Weights of a small GPT-style language model, trained from scratch on English Wikipedia: attention and MLP in parallel.
Each number is 128 + 32 x the weight over the matrix's rms, rounded and kept within 0 to 255. Layers, rows and columns count from 0. Numbers have three digits each.

# layer 4 MLP up, 2048x512, rms 0.0777, rows 1214-1427, columns 64-127
138111098132129190129170160067208128075158170166127114159089082092176128095121102180081117161134206100152156144152120123144145155133178069131090133188147189140149127157156114095091142143116144
181158123099148134126158121098170108119110186197133094112137144094088126089105116111141151153164145106182085139110164053139116088152094109084096122123113138112061152156187141123103091087097110
117150068150114164109102112168110127103046148129114129133115080127133184166143136130107144105147176134202117186158104143147134099141178187156193117142093094116135177129144141137106089127185131
097118184159124188157123137139104151086118090131141113154111145149110102051097123128176126157113194154113186092102169078154093160154103101167175148158146142142090092125146156139085085112119110
124120131207127168117156151143092165093165073063106075153113191117167176145157108133156164123150196143185134121122113113184067208101120153057122088225134135173115191103124072151139168214172219
190089116167151094149094094149085159114149189167119123141055099182115100094122145137122074109143096140155103171130124118127115133144185131139202107072121129174170193095109141094155087167140151
093095160095064153094117124133097159121107089160182122115152164151122172140129163092134156062097158119135087177158130150193151159103065083127108127109123119130045100105115133123095100141092164
101166115138110229154063120103112086078134086160106131128124160131115130133175060083130141118169151131094121215095075172171120155134119154181177089119096099117179155097177081043141106157061107
099154117142136140127136124108121137110135098152082122125081171119135129182149088151118114059123146134119145196102161107112138115140091102110113110125174145119164108097135112152121146088100170
125103132138158120158167142138163128169183160163130109106129171116106142170154104124166136131109104123155078092156082133124115168166135112175123130129147102083153201090106187113157134138169128
167103099113128104103106150120161135133118110122176112080107163135158118145123092091141141095106124101154135152148115115129087151114123117104113116095165078127105155116142116114112109180132104
126123151130169086125139165140122074082109130134137102101117138094166147098137131124093087148144132120127064125100143102127144108122169109077148094138135115142080124144117113094090152149122137
109088117103158175110141151079159160101160136133118159139119086131134095104136195134170120165083087134161109134103098115160100086094105090100147113098101171197157139114111134116081106109153184
118174137146121143102154083129198133156151163095133167092160093151151140075102170113106119093122075170143076128154097148129110124125082148113112134124171100165133169139139188173131072139085122
125140160119185142129139127114146138122149143095151130166150115132092128161177135141129119143173121110092088090112137139147118097108179148131125101123143120105141110138109160115048124145146124
148168128133143174126135071175143143118088100122156141127099093134150107150144119155087102119094142134113120129129147109112149134076171181133108130143107062183074153082156172169075131162141112
122140125108119136107130086138162109143141095159100118101156089193166108162166148121102109101079087114117125122142142142152137072088137134119121120082158123110151108102114139170158135139169102
224135117077160063099119114146190130085131129166106142073177095103166186070117132150132060149145120055118126101093111140123109180145146089164104143169131143132147138133146073117121135191079105
127112140092090175113124173106157077091118077152063149156097181088150057112147100113080073102066181163092120143123114096137165167140119115127157165108187092129099106068139143127130094174108095
143154095098095090100162135159149131178129131098154152168088129103156108181109153148118119182157154155108118127122152043103120168138110109086134098128143131110141149119123113170103086186143136
054161146123111103121131143117075079159125085185079153130153168159139099079162162164142161149128071134117109133103142087096151138207135087107194113133133063142112150166100136158144180127162128
139122169085110168109102112140091136157133119148138104119122133170144129145129079129082163070138175168156119092183143115091141148102099134070141110145126148190097141105086176143174133176129106
109126112189074111158086102093119128078140180127128109088076110125112101155118137143148110107098120165147159143155161136102135150172037138088120053103120181127169172148137196096109111083164168
103125117126152129133120106055147138144136113133104159163135182117119131099118129144158164123151172075114107116158111164092099135142105150162142127107145107125150113040085102059085128181140171
141124135099153140131192122152178111161143088074128093109126104161188115111126153204169205100107123161201181127145132092121158081149105103083087135124176078104092137119100108120111123172082089
071108104100105159158133143123111185157089207123067127061165153140089112167110181177145121054139146145067132090130024084114101088119122155075107117126143158154103126123164137115073114098175120
134058062111087130106123165111156085144086086146168162115139084131120167140130151132137138185152095129114129094053137154120123099107126050090125130090069111142121157157155114133178173147118160
077143131127101086119078115087169124124144081125156137142126156143103164168098125163073128142179140128088087151138165170090122133111127075159125078133166109173107148137117126188160170187095144
101167093083095107127085117114167126129141172142142135172108106181132133164115120109187097100111102139168133133150116163159131120134145126105128114118134134170157141101136146094078108101166110
126133130113130122143134153110102128089132115075138126088116109192112146147121146101047116149123179185107132121113182119158184124113105095129099119163094135121193103119150137116168140176068119
142116134143171075159095073159174100133105162049153103088103153103166134163084116133164109181139137113152104090129130112181158163087119103139143066091155197115183116088133105113109087126137178
106205182186192130132121122153105137113111108134143120103149133144109171140109148167077091125108174059070157109090140149103139101130135130162125122157118103141114115087107150060091143163158139
135166110142092092124142079084136113124147129174160171148090121121095095158145127123126098089079115077088119115106153116138125078158162187118150114091109152178171089141101127112112191164094071
124068131101095104160120148161102067148127145102107108114101107123149117142149156120138125121165123088114144092128107138096151130145115119108094123094138116068114162119207063132160184066161123
148090135108108091109120117113116110156094150184121081093110118134117136122190135107131156101097082108117106106179158066091153102143184090124090126130123111092119128125217106156102102069140174
139152105186118194141169120105149166136056163152142138105207161086129081119087065123178136137178118130130119118148109095133065110124144117116142165141052106168133147132139113123110104158119108
200094061098043157100146126088131113142141136140147141126102160140124115108150165120155161193105178192122143107123158124201086104124086131112109108137083104126140144202159176092198171128115192
165170064170098156099144123136122143135170118151036203101173132156171147110152085116170131156172101082132138157168144162152149123094113093081129206150177124162046173129154136099109101113147188
125095105103119140103135151109108173133219129110196134150164120214145151131082111152116171155110174082187131132139143034145093096116113106134188095125094152161185165119140148086112109142161111
087105093118116114070131153155103158075097058108082200110091135120161119129157094131082152107179084123112112145141139130117149131084111093153165090110133171133100121145160056131110097152153158
151154128120143122143133160136123152127121079122090058112142119149074132152077125052133094090099167042104127165110150168169131188125158118137025136146084095168178131145142146080168129146135143
123146166128136108141160151106102157140133074157121115132093147048155150142081164150165093189083146200165103089089079163140153137101104155129130116121133044156122135145084141121100095111148149
129121110075137140173085158110124154134129040092134125170099119129121139120087152133101140150084134159112135125121156118126177124097129145143086126185148120109109125129092128175135153141151123
147088145130183109102145117172161174138092140108086092090095116137160083132121109178148149173110124098107103077156085104111135059087125106079134124135130073187207083109107109120187225126212124
138162163154109162106171125125148114088147136089169182136111153155156092107188174144175113145104179118159125118118123090123067100175076110131208166103185111118115141117092183173113119116129101
126070175092137185050131114166130120153093127108097109102136185126135142118081134126113162115147121141141109101150166136149153118127097179086124108115153119133140135102092152114119155163103099
124114162108110161082173096171118125129080108117095117107138124150121105176089118187169150074122082167145121110137159141137102125174106143137124147098146138059104132068177109152106122159129145
117165106135112174129156125129127164091094148190167124116127186149076143191095110167060126093125159129141162178076152108156127081084179104142178125171194095187175179126137138120148187137175056
151094132102147174159125105155134163040147174109191146110132157134126124158108094143121160138131166104151155038136170128160019169175095162077129088054123096117128149130096117162186147103124195
169122128130110114128077107155136149123160119116104157128100081090139115133143180119148126122098132100129115113145136123103143115092178130161157094117088121068091147109110161117129113165219111
151104155138072139137134142114178135127122130110140108140157119168227153142129138188110157150124139110163156176146140146133157141155128185094192140122136116114164142126145123128154100150124158
181138167137153141125162073117232102062134137120129150153095110081161065129128103113088128152158126145094134137123119184192123067103108089157115087107099081127156083179162143162152179166091149
126136160130136139171099090153098140109116085127087114168131129132086170125091121095143109166144124159114128189124139123134158097094182096128097100079144123081180114078106127117116115144157150
127142127173090159112164120127142087092139135195095121064117130119160109166110115111141099137133103117114051122092115124089127128154141057124139131118153145130182151156103159106112105098130193
128091141127114159136105101142179112149099110096166173123092125134092151187120128107168171175140097110139149085140099166137158137213112073106137082151085051146145152128170160140067140121173171
118075062132114132038157084073118074144129146185144163162071075144170128092093137114148118120148062106122113150050160093098183133113097062114161094179070050113128122212150108183079163186115156
128184152142074160180092089148158064143168131096150195141114154096114129099119108121141042098113145138101142128137086142161113087092140109059170141116154070103084107059144097156182154091178111
141134101131086136126117120154101189115189130160092180123140144145157162156146128097198202135061141159130078133167159103136134130092083067128122105076172168076107117183151113105151159168086096
048135186156199082088216140104139152096120092086102150143159072104066102133183143154134179134121206105140117109091196092228133142130136161148128098035105136137116106169137128121066093141127154
103129116170159118108114143166093138132169140118120132151181156151132100142134103164146130106121094099108139129143147150127158092121166122138092150127135097092107130097131078144091142161144097
157134132118103139144146064127114095188120154081092122112093084156132157088129171137083123120072164129168113142149151124150153139094118114099119154074090099136106163122155102105165125165199138
112114186127129135081161084126125133128147129170091143192058119119117094173125182184138129138175152085108165173140097179154141192123137104147087152140154091136159080099116180164116141187059119
143108115109102137113089076100204111086152207116120142149151094209109135138139150135100100149120113175116067152137177119109083098170152124153129130130099177115140111163151165172085154114152143
168185129125117185109074108121132110107147123182157086119122150149099081120103147131143114178118197086142151093055132118129126064157139135082147125124142156074148118160106166115229127084154164
126180130111132099124124112203119140135099135190151179115124088063152157104107096156183096081101141132124082120167120101096143136080184105119165118158123096151145122064184131165107121131182095
154174118150126140127137144181166148093116118112177171158098143136115126188141109094088125125098104115097108185151140148103118150116050098113085127088150050077164130105171143103144161139137106
161137192134094108060161109159150182086148072161078119114085160093147131073174169125147187111138173091109157079054065156126163151141070152085168134175143089134118101166114130114114101162083085
159183138125144137112155098148130132154143097117130139144135158079143091153114110116072098130113164108141137123173192134135137129118075135107130094183094104057129122137163154158124110029113160
134115128114117084132162103150095100114112154086128136146085109139106142173170111132114134153149100132078119102128152116166072163163190186156129110129139081081127103119107170170153142153137149
113117158129143144142161176073177112104145133135145094117087122121102135164143111052051145142179149143098094120072165119131106105096116110096193074156092085119146119150098150143108148096173122
118114133115150160185112073139085121132088108091152128095135160133152074035112174146129171082088066119128082131129155165154159083106097089131118094144168167137105207139171052147105118074136200
137133102133166136080164104107134106179145119116087135067096111116118097155107085147123170181105069141165130081173089086133107064107098108101106040132137112148093136147089115101145116139217210
122100158158085111135134214121127164112163121136092210173095185161132120138151132177118166089088139120117106079107182098145055145143106136123105130116186127154076098088100138089105146154110118
138100137182141146105128123129142126162124119140104126151175100193089098148171176101137102096138175111126144165102166152170176129083141141098159102147098082097173096166048090095105114156176163
123076088149143198135147110061122062142130074086090061208177154178186123110166046124197121110140114128082118120115201162161085109151095156164104159157162118127137136159125137102169124116035099
149109143120138164162108156177151097121110145131211121163142180109130157080117131068105118120098103125108174065140135191162154127156155131103132116059190165182141127064105154161166186124133078
124082137135097073117125101125165097121155101146133118118139120175103090146123159108136138074178124141124122161174120144177167107163116168137124103121110141177165071131116182170071083130089134
132097138140150154138085177086109109168075109104128122153087170057172120097201151116152162093153097151095143106108150102134099107151098141147106130131191124090133167084194136078093153137109167
159157123138136155119180119183134160169145043092128086071105143121101090172095128116130105056104191112081183144109174084073123130074132167088140119134189094148143147161120128137106145138094089
118115120115097171083126170147100141082114134121151159109160114174159124155124157176137167061065145135161120155123136099142090076053165101109139191147140108171086111159152168165156105100153098
129119112131140158101163113150162138104144149152092122122117158133171150106108157159104147096144155143105162121145117122128052177121162105140126089123130123106117047151123152079184104148125106
099145090137108121110066117205153223151093182159107108110149073159148122113173141147200139070128149192101107148130137108152155113128198108084142144066209122125128113109118156106109083212157125
101103116167114168135122150105178123128097122150125195135114152093125134155099092122140124124065157179121170110222117085193121101151189105140105177116149132119128147181154129093120083151139130
153125108117087167119126106160132091118140141128164102139107100134149119177093125177137158194114113142133093107103123106174123126154108097126114123072187089178153154176101117112149106173110113
137149104146106056095173125105152145088107158122141124116131172117125105109121158068107139122120084154185131119132132129118160132148152118133178156142171094093184184087194130071160146153183128
099116095140095150104123100106144119083117153172131126110130144100140151145127156140106154171095153122125075119115214136129124177185087140107126152077140144145065067159126127061138084106083138
091160110163144142125119165076151131146087156128121160149153105181112132180075141111101122113125166128155175112070133162198155080126151120111139057123145122118123131093139113119152103120179150
084158099116087120096130124131064110105162131107143104132108089095108128158110041147192161119158085135068119124205167138116160135140183107086153131110154121128096065138197105187154161155106163
172127137114134157179060157132155145078114158110115094148133073156147146114086098080143167090101187116061129124133179180053087141066139111107092155056119139100130174171152173122120118157119134
134132139113106151105136112139084120110134127088156102162157130181135119051127119129124114176166098119174184117090098143130164121134122101045151097142209141097145125119100184134082149119159152
070069152166123096063148127130149097152095128115099171157104119093141104156069110125157145175107140123182079117121113127136189074152149104166075091069173136153117146145097181131181136053158101
137119146147072094081126165124130117176047147085118086112148159132060158108138213120152187100053206121132147107113173137184169086126128158122162061117090149109123132116132151101065103093156097
176180145176198134097138133203116176130114158091092137132124110129126116152108182088168113156155163085075130121130168106106126139129135138135140067152126139184127120172088123107160108111037092
117180235173155155122105191114105120101093050207131084067105156117076156131091188082159231170103183126092093187121151133120092117184090088103131176195182127100124175122119081126143139145192146
137148100131117161147192123143098164107090116086177129160116138167113138162105159163108076093095145123168176165129145135129153130155155081165120123115097142143172093127150139146106051168175176
100145117169178106117137086137101181180123111091161106127119105108119132124139108156177151075130087157129120091158196123126160139101135093123123059119149126084094109159148080092116155084106143
160149171168116195120123096097187089111139102139155159148168159112127149130082065133150179146088100021188178097095150128087072143160132121081154102113148138179123071115128174143139102130145154
090145152180114145104128137128162092104085113145141122085108114111131141153144165138120098075169152129103058131093164195105173176160092204134156184121144090124111146146134165129177066174187143
139141143118161128067148147139142121153145135116117155162093122141091074200088132111170183089102096150126143147143135135155149119123119086094141125120126084119089064121114116129159170184047137
174137107144143123094146157110124073166165139132093122108141120100119166147113118116148108128149133104105094125105121109147108101099132138146136078119155106154168130144125140160147127172170085
111121109120111166172133127100139153102097110114181132143106119109071139101146168089090107115150104152095126170106128125111169115105141086131138109137124179109147114134142179137149179122119121
116139090138119168125131146083183076135128134152105133225143104131126164080175071114081096116153186138078118216091148162140095160120128102156157119096072112116108151086103113128044064124064127
094093120131123148118121118131180156158151081116096087090126127197145169121199137125087150116135114136082077131082098124134095145137150108123139074093143148094108103128104150133135147140103169
166096185146087135097119113154100086159127129140113166124168112106141089119165155157180134134111105099053156141082127136192180180133103146118123094130085138078121157140146176115133105135064165
091157162103161164207163150107110140105095126160122120161116027131134152090188143152087092127073155099212171120125189135186110165196104118112165095133106125102140131124082126099101133139166125
144066140123122125074159127076077149131107151142151152194178182174119144142141119150175146115139146167135175149103130074187128128180082094133106120129158188133124102110127112158066073112127122
147131110172142137018127090123192149124114115101088111148105128135143132053093135127131074064108214110093156117118141100199120168092159164055110131115109140143160125107122182159111111151133084
242140116141176154172130205093112166121101104178149182120156137165092141153133097149156133117156157149101124157097125123141176088106121165138072097121136080118142152113105108134134112087138146
092106144109217098104091093177118119091097149116139096130126145165131056101134215112174168185158176127122111123140115109124161140089116104129186165099151102138148167181128106153055108162152112
146074119147136109156143171169163064121128092061108146132125115145115054178084113197151129132074145172076100174130170112146103118137104154152144095069151098108100089136092186101118113153133068
118092155100114102138145098169099095146139124109111145134146113148080121179129129186069106196090122110098159084125126112143092120167120153202118121137099120149112116097135155098092163115100176
128125160146125109120074116123140152187123132133118088090139137141098148123122115075128092132127117109098162102100149099150137144140122190116150088115174180124138155146158102139153135108117165
086141123096143156148164080106136126136121056076100114148135160074136086174143173116196135157097145129091070094113140099174139084128153151118133127115146137121107111103137100131150135109116104
127107054089125124132090110106180098152094212135164108121138115135118150194173127199120112144163112128088119112183158094162196120168113149114113095173128088140106130092153155142137101139206174
123136115098130180063182119109145125136118106099083152091066113085115115167099145180141173089127161080109145170143092116129116127123121134155149160087119100107096089113136199083149111143160130
089162143176123107094126137134098130061149130153153150097146079176125090171178168105130158154126075037049181101198051181106115204120141072114201104128098117158121121153141185089083167140126099
171088116075122070090119130193158074096160162154152210125132143146082115177176074198093140083194152108128114107140114123132156126143099101154099080141129175100139136147139107181105121160121176
157141151104132142074044123047161115163168224180097056156142193175130138154118101119153157068122088115082139099165169132087173141080140121115160136162141161213128107145145117131191158144142186
149117131182108068122142085183147095079120120128133146118030121126095158107082086143113100133138109120149115089184140140076116141159088083163101134117109104134120198148163101175116146119113163
121174125157131115130157141075157152178151117123139104147085062086111140133117157144136150088138131141128128124109077135068143135054140137110133159091096187071098163104116083092109068178139168
135132146150107199122161104145091127096190077121118157144160143165112132142128139159128122081145171191113152144080132096115107123141108093105127166108139116145155126095109103117141128133138159
118147183143103141115172092083163120156174096101130121160122140078096115113153111133118139098123196170107099087172119151153126164128071143088131146119125142154056178094115111162148161126104150
083098131132087097165119176160161216085130074179096109143085113139102097107167127032089182190117166142174132167119161119133115079206112122156159150138100081093166157153193105122132110145098114
151125223127116125136135161102137196056128138164131061110163126144112177098102133070042124117101137102171132121140094112148115140077121180170168171094102109155124185084089126086153101155087111
175196105104116111162123136105100144130146054152146115122143159135187139107215151137175144089128164104159140133133113162104092131092152096147142061172181100148082126138102098132119180105157116
122127177144095116138127099096144142144068203144083142055112130142109121124101147076155105157132152113098097117125101171100139127166138179145137097122193101129127129143144118190113120127184151
068146142137093117122172141164109140073071099074077174108117102178183142154101139146139156100095085113090122130119120101108165101169133118109160091140073138124137132162146100114122154119162121
101082128122100145168129092125150136187113076108160157108169164115068151140124143148140113197098094139093118140202134133130124101127134113192092193115184108134115134139108143116120082082113118
101135100108095110093149148102116136106165111105124083164074169095189083126115127077110131131084150145127145138100126100156166124158174085089172177124211110109144183091102158127158135141162087
126194155155042142126159132105168106075132105168122204087087164102089075134197106182127102118131075127085083169073109210137051173145152067215162116146088151137168114152142170147180058131093136
147071114133091150055075097132124122106121129160146113129112089123137213030083095142130134202077171113184075092138110115122110124224118103181106125115151162156150100135200164100105043088090107
107143078159090141090183167124117177104088191128095098156206142093185117138198191137153127104068145142131111108126130118124184183156133202062154116079132165189083113135197099107100121109121113
155071095188117140167138107140183110065132068156102145145082108137146095151063126175083162125109116085153172147144065106088149136112134139127211174090113151161144141139133157133157101137127143
115114123097133175116139108128113129105137125150179092114091102149156082196050062172154135091119150181155094122126168093097104166125114115162106140097171136132114069129092115116166165141131138
157161143118138088152115133124067104136112103192158124094159109122118182097120101171131099110182110092110134127055158145106121135149128128130101090076135132126118128132104153106138130119129052
123124132148091138071131119189124123124118155094151130101131145114145136151109144211142103164150135106123148118120124160094107117130125157084158119102157108183154149161106168142123160111173094
120193118173157140104133080107153123150186169131157162162140147160167124210100104128142205073092105119179123068182154116111125156095114125094125127173221129120097078157155243152086184130132103
050093067080131176111104131127097180151096087168120094100068103139154153133109130153162180101170136147120112171138136001150152112115132062136097084124124196081142123154080113082101153137167129
131170081162110106155091171093135107109126138186156120157125094155136135142090089138124150133116154052103125143117136147075125094141105151124092137133132115198083068155147091108163135174128145
153156094174085113105104192171124135123128146103119117140091161137160094120096165056035171139142152167114127125157169148136141137106094116130132154167113102101167153147160161107161177090096181
126117163129142134101168147166178130114139085069102117117124185127118113134111127127192081087162115103151151103156126098063163153072148108119112079122111147169141092114051132128120149087062224
101153147104137150115131099151108118111106207095083164124130171079099153131151109136133105108124064118143150155134125094172155081140069109162126150136135116116145094162159137095179141102147101
117101106131156113112085105134116130139142157142130101127131102149107154133116126121122144096126059170149083135124126174144129120059130155160161120112109129102100086101096136141121174141100124
162149131147125161115132081087127105137141066046125149156162105176159159111159108188172114120109135206089124147132189084141071131198213130097154134115110059186094130137101179144077107105141169
133186082145117152152168146150048135144151172153066134094140209154173159153114108148179139086168123105105111088127070070201140141072108063077150096130128095138155155201125110128153173161163130
107093130179111143158088146093134087111189141081084208111136124110092120141105105168146111161119126113102131077106154098125120147127142153145182142149130104139093190123093155132163153157161117
189124084156106135068089194114193181135170132140189109130191115156146105105102160115124163140119129154094134093113182128180108130141137097116087119084105136162164149106156130095094188133107123
124103102151110099115108078100124086176089097101111134169145115092157121101170085114162160121110110143167161092074149149143122114162133184119136126129157092159138058135116112099124176081077189
107062123148111122074099129061101146090160159166145108074147094130154115107152133153130159100148134157169171123161093182155091139084124093108137089121134137061164098146147144105198058129121118
132153099145099105144125105091116138106124147162092160150112125114108114136187160093117145116075141100116138125172116120115122046104155127154088112063168115167063107095159177129121101168127098
148169047108164139156128139094098104140062141128169142131164139085178113137108094109084124080156099121122152184120153106098127122073101130167145109134096119084141101102113158130197100134088122
097062105112093169122102115107124173149126115101118090148123144126137149138166097094095151113108165067122180144112101160118123093084149185207082191134115103124110182106157148096105117115160138
152089083080094187116140181076154100145157108074165156173138134188151115161098102195200113111147202119140125080165139136195138141124080121130164151155144049101105126114203112120129122176068170
210110020135139135181093140186110125109133143074096099105149144116149120164155083146100181117124168151089124125175126173137185109080139092097102116092187067132124079100099127139142108120124084
138131184203124138166148124158109152138131122189134186201179105172145087121101145120132153164138129125171117153098127176095188083191125120164142122133179116146145151091134204110125119119134149
140146139139145101137121079094170131064130118111131152080079126118151120034132129082165161148157087145178159191117117096205153116159160186157142125118106136174170127106067166091117127101109131
087173073125105070146155094050102159105162084137115160076110139158088186085122112106138144158158151175130129133114085177140161127088143132184109114070118090112074206129137081119122122111222140
075116118097156112143122112126134143092092105101132143133126105103172099162089100147133140137162140138158065129108107133158117090094138119093133121139172168074095136121131142090136174096141152
155066167130132142139182118073149182116093120126127123120136112094166212188138139187211091158118138068132126079134181109175152129129147105110081159065093089100124156123054075133110084131138103
132128113133134139138168099068128089120133125178141137144109094142114149108158134135179160064121117111095132121076106121111108139129099167094108100138127106106066077119108111144114099143111160
136102138169095128162143142135144114128150161112148161125116148131059139151173090126075130145124144123150147156141176087125109132115122127157133187126131145111171092160076119098105115124152104
137126140152142098116145084158176137141098021139166154145074099107131142117161189191090047127131093123098083135082153119102090132110120159187110088192164099128106049156179189104135144106142103
088123124155170156094137143145114117088148166124123144093156109104190118168151097173100165084139147161135107172127074093108171154167127122170138134067143146161104127107129155169102115175122116
212139170139085148114115136098090131112125136117127103135096100166146111105108134102099115090135123092136091185165136107112143106120116170075153151150169180135077141062148141134150165110130116
140143132117102120100108096107142176177129183155162083114098149133087187157144110167105120120104123129132090143146127162181096182110162057085133125148167128161146179117132081116135141088151118
174167033082114168142157115138168135086128156141119162119178125136159137023130121142143107080121087097150110127125210053138115072101136103099111111102119155162137136142120123094109079136067120
131174108155128137157087112140143117085137087138148098139111115148099123131107145167115106111114105111088193156127152141122142118129089144133094090123070101084166104128102130104120161109147096
130145144127140107087147163126131197146086126129153095113110121162148164147129073148122080097167161148138142087133127098125124149129149088157144095129127123100136157128079144170125122175152092
096128163142159061130129137108109146132113122076076173076106112151127128120148123098162136066128104090085133150116128154122237154065146171149114142140170101097118176114170085127141123121145173
087174107121108128112183150102133166144094088097130151098098139076131080114138142119113064139120099112169162143124113110157137150106152112071127108152145139076119084098104113103166144127150120
119103143123182107101068126116171098149134129125161120161085115166143165127112176103150175117223089120105155117115083085118175101145098096120102173091146134131148166078151136099097135198131114
105137119107143115123146168153136131086131115148105124113124115115092088124125098066105126122132153160106135082094100189141101116139134156125190119085125147138150096143178107078116083155118127
131130092213098149108105100139110119107138132127150103092140154083090106156130186161191106160151135111055151136128149130131106115164122079103082104169169147081121157041071151164182158121102144
147132084079151124135144145138128107073105124102150091081135163169115083137095161107175212085131212115159124077173142138097103110227157112141108170127113100128171122140062194161102086092076145
131215116120098116135160119093112168178141129152085105146173116090155158097138172120087140072090139155146160147154127163111193111100177084116129083098121170120109149175163171170200169102189087
192138136105145117094168116108151132119176072181172104121130062100164160180141166130092175148106148137127176158128115091163116118121147147167116114073130103074130101160110133126131107162092152
149123080146106125100139168157204113149158111111041148160146050114101134142102073189173129118106128090026176145167200161137154090128095112113158211125135071106093091179137148116137121194163138
118101126137133171118129123129098092188118150144187123135111127120102095133128151135162107121119129143143077109133156142080176053084105197123122087099126174082123166103110125154164114147089106
150117092111089200174149105141163141036138116128183097126022104182159109155097079143161086064111108115110104168168141146077181092063209192123104139052136148187135171148151130197172167076129134
119159137092098044112120199154155150133088104147149178114083107072133070155141166098126104089134170103100131096184094059112110106164156141140115127124150104154140115121112144148149133143152142
142098119039199103120106057122111158093148116241138113160107165148146139160121088149124139113177148130099081146109090090094128038091113134151072139165099104174142112140149105149130156144124102
123121086176129140026108136129161131138134104131167123157115105129126187139164179151136111070159181088188126135131111110149090151122110195163109150123083125085039150117133085164140162135194077
104124067163119190146120187108113191163169150142184136133081146179105111126168168063123094111079096122098134127059135078165092188111100118163141102103124113155121142130157107165054098131114123
160162099137135141139155088086168153075125134157093128141143088108150143126109138082152161065132108125168159079166128111102137081140083140116109137137094121132087165124160150095200121079106113
147170144115189167098132136083161066155155152164183086150104123148127106126115069113204104068075149124130085135109125162089095094100096139129162096150126066108147187167145133103164092175141155
137160153173155091135144124184149092146148063122174117086101108118140089116122079131125141138158062182102132143112124108120110195102178132107159138113126105100117068146146169136167093167139095
093090158103141152104091180124174118079122149117183060156175175085129124118130154097150110194125164218131110149088152099164185105131112147113169081104147125157188191115139118147134115136136118
125157145181131174125131142105105071153128070065148113146112117116107115123161155159124105119152149111072078120111158134127123143129149167145176100140158162138159168121139174099128110070118151
073158083113149111150131096172135158160104113094141120106126122140118140089122108121171161071145098134164148168121186114184135074086135101078107118115147097170125183153150172139146097177117136
120150098141132107110137099131145106107096202139110130154121158096130126149127148151167115095129115109162096165124171104108131109110124114140112113137135125112130106116099141092138119140160108
144119122103077151166086127090123081124122124143122124113160141157162090089140124104173153163101166061155135118130129128151155149058129155145112175144184096134150084131092107115102139144190103
158135172145035143129171147074129126182158132119206191134134125133131166098090106152124184147152112099149098143150156116084137124127168174160163211113164080175113180136134131189118133145143112
162073137122148145117116109132158151179109099135142125136091148126169140102154130166142128158147116153143146102145160096149107077089109151125125127124159125140107159117114139137169136151188111
182097193167113089145219216077169096103132165051131098191108069124180116152047125128208133147113051180133121086192095128085117148036130085081124182129065122188108163109103085125117111147112113
178170107154104171112077178090118113088155123148179107210179143071078080124104144152159138177144149135141127133174131098102144091173066110154141077113140113068118133142134153183106140132118107
181099185162168143126048110094097096144147114130146141122131070123136106120075152118131135133178142110127163121128111152135115164152154110110176129081151121170108157079157198154183144128121116
155146075157187112178103099133037049089122173086087133152065175081175112101129131105157167147196134134143175070111075175090154159143122082056125091121117166101112131095115102161127130135102216
170180171181126103160176138130082171146138101134141138114062096138125128107112153121120145092084178057121139090071132115080110173162148077102159126133060133055131115149133130169138107122156134
035176152083113126139109147114097122127138141131112162104138078179146083114101125093076113129139148149146107098058101154156178147160136174103146149141098142162152079126168150140106086109071137
172071134130066156158201143104165166121114071066138134075137126092134104119109142171075147146118124118173113035150140124145092118128130117090148076180192142153125132127142202138098196101133161
128141074094060117162160115141099124180112116113125082056083114149160117079118148124119159136179128161072097128139153091126129117079076103087163111154142135114103133138153156121117099100161207
100177112230145113124126102093131111142153159112059121214189082204119115125176150151109163106062153127166160071091142109072117163103211130168123180153152115067137142165188113108120121087069089
176109117087142131112075210094215040098129100184094161167131085089119139177162107083070050135187098139089099164132223098178096079067087066142193084059155093097156148103165126118178098144149097
155129183104131154059140162156087167193159123080095091120105142093147135095147101092178228132137199199130080148140132087131166110106134138111088117138119096061147163118125106209131128128130175
095148132157119189162133070112094165083039100106091154139050135152146114097119157147067177088118131094187144138119153124083105113126051106146128139111125073120152165161119151126142124074132092
161113099162129129161172141110132100113096078125157132141131167130148104084086164118123160105166156163147177142094103106152092149111092158107116090150193126122109080134085191110085126148078143
151168137114117108090116174122140099131112179123137117160139121186146151139142164138085195099143144142129174184107177104133132130092061152111092106124149133117119069169214108122129105123196109
101114135114157041081155140085144138119148112137159169109154087205136118138149035137179145109098136159082123132075153150078217177172115143125103114129198083148138149068176125162143168100143079
116105171141101161102145103140119148106113154106103152151131137089155117145120114154071102091063140129136129136082125155131158076033159110136113127114133126092159154150126180122135133127140103
077076156120128062143163165090119179121181156125101144111167114112115159115171131153166127153138129110124104089160148125141168107199120135166109094119127101119137144119096146094144096106106100
160099131153116095151060175156161102109005098125162146143150156112183106150135134085120083177115174095138037123094135135159125104158136164157173129161165137101089140112113123160147195155130172
137164113142165146023178066158092138108132148123103154154116107135079128146155150116106122217128143176193208115119138114109128165157085107021166051124088086129086131142142186101114138128135100
171116143190114138123168111107152145144227178100082152100138138179098119127119168124124134109139126106087121137110185133186082133126121150083114148085081156162120143137078150151129155195154081
191135130070136121134145117157149128137093140175128077083115088134124062101117223140122145112125127168073148063102118108158139121097132199149103177199137142159115119090142098075172069130160192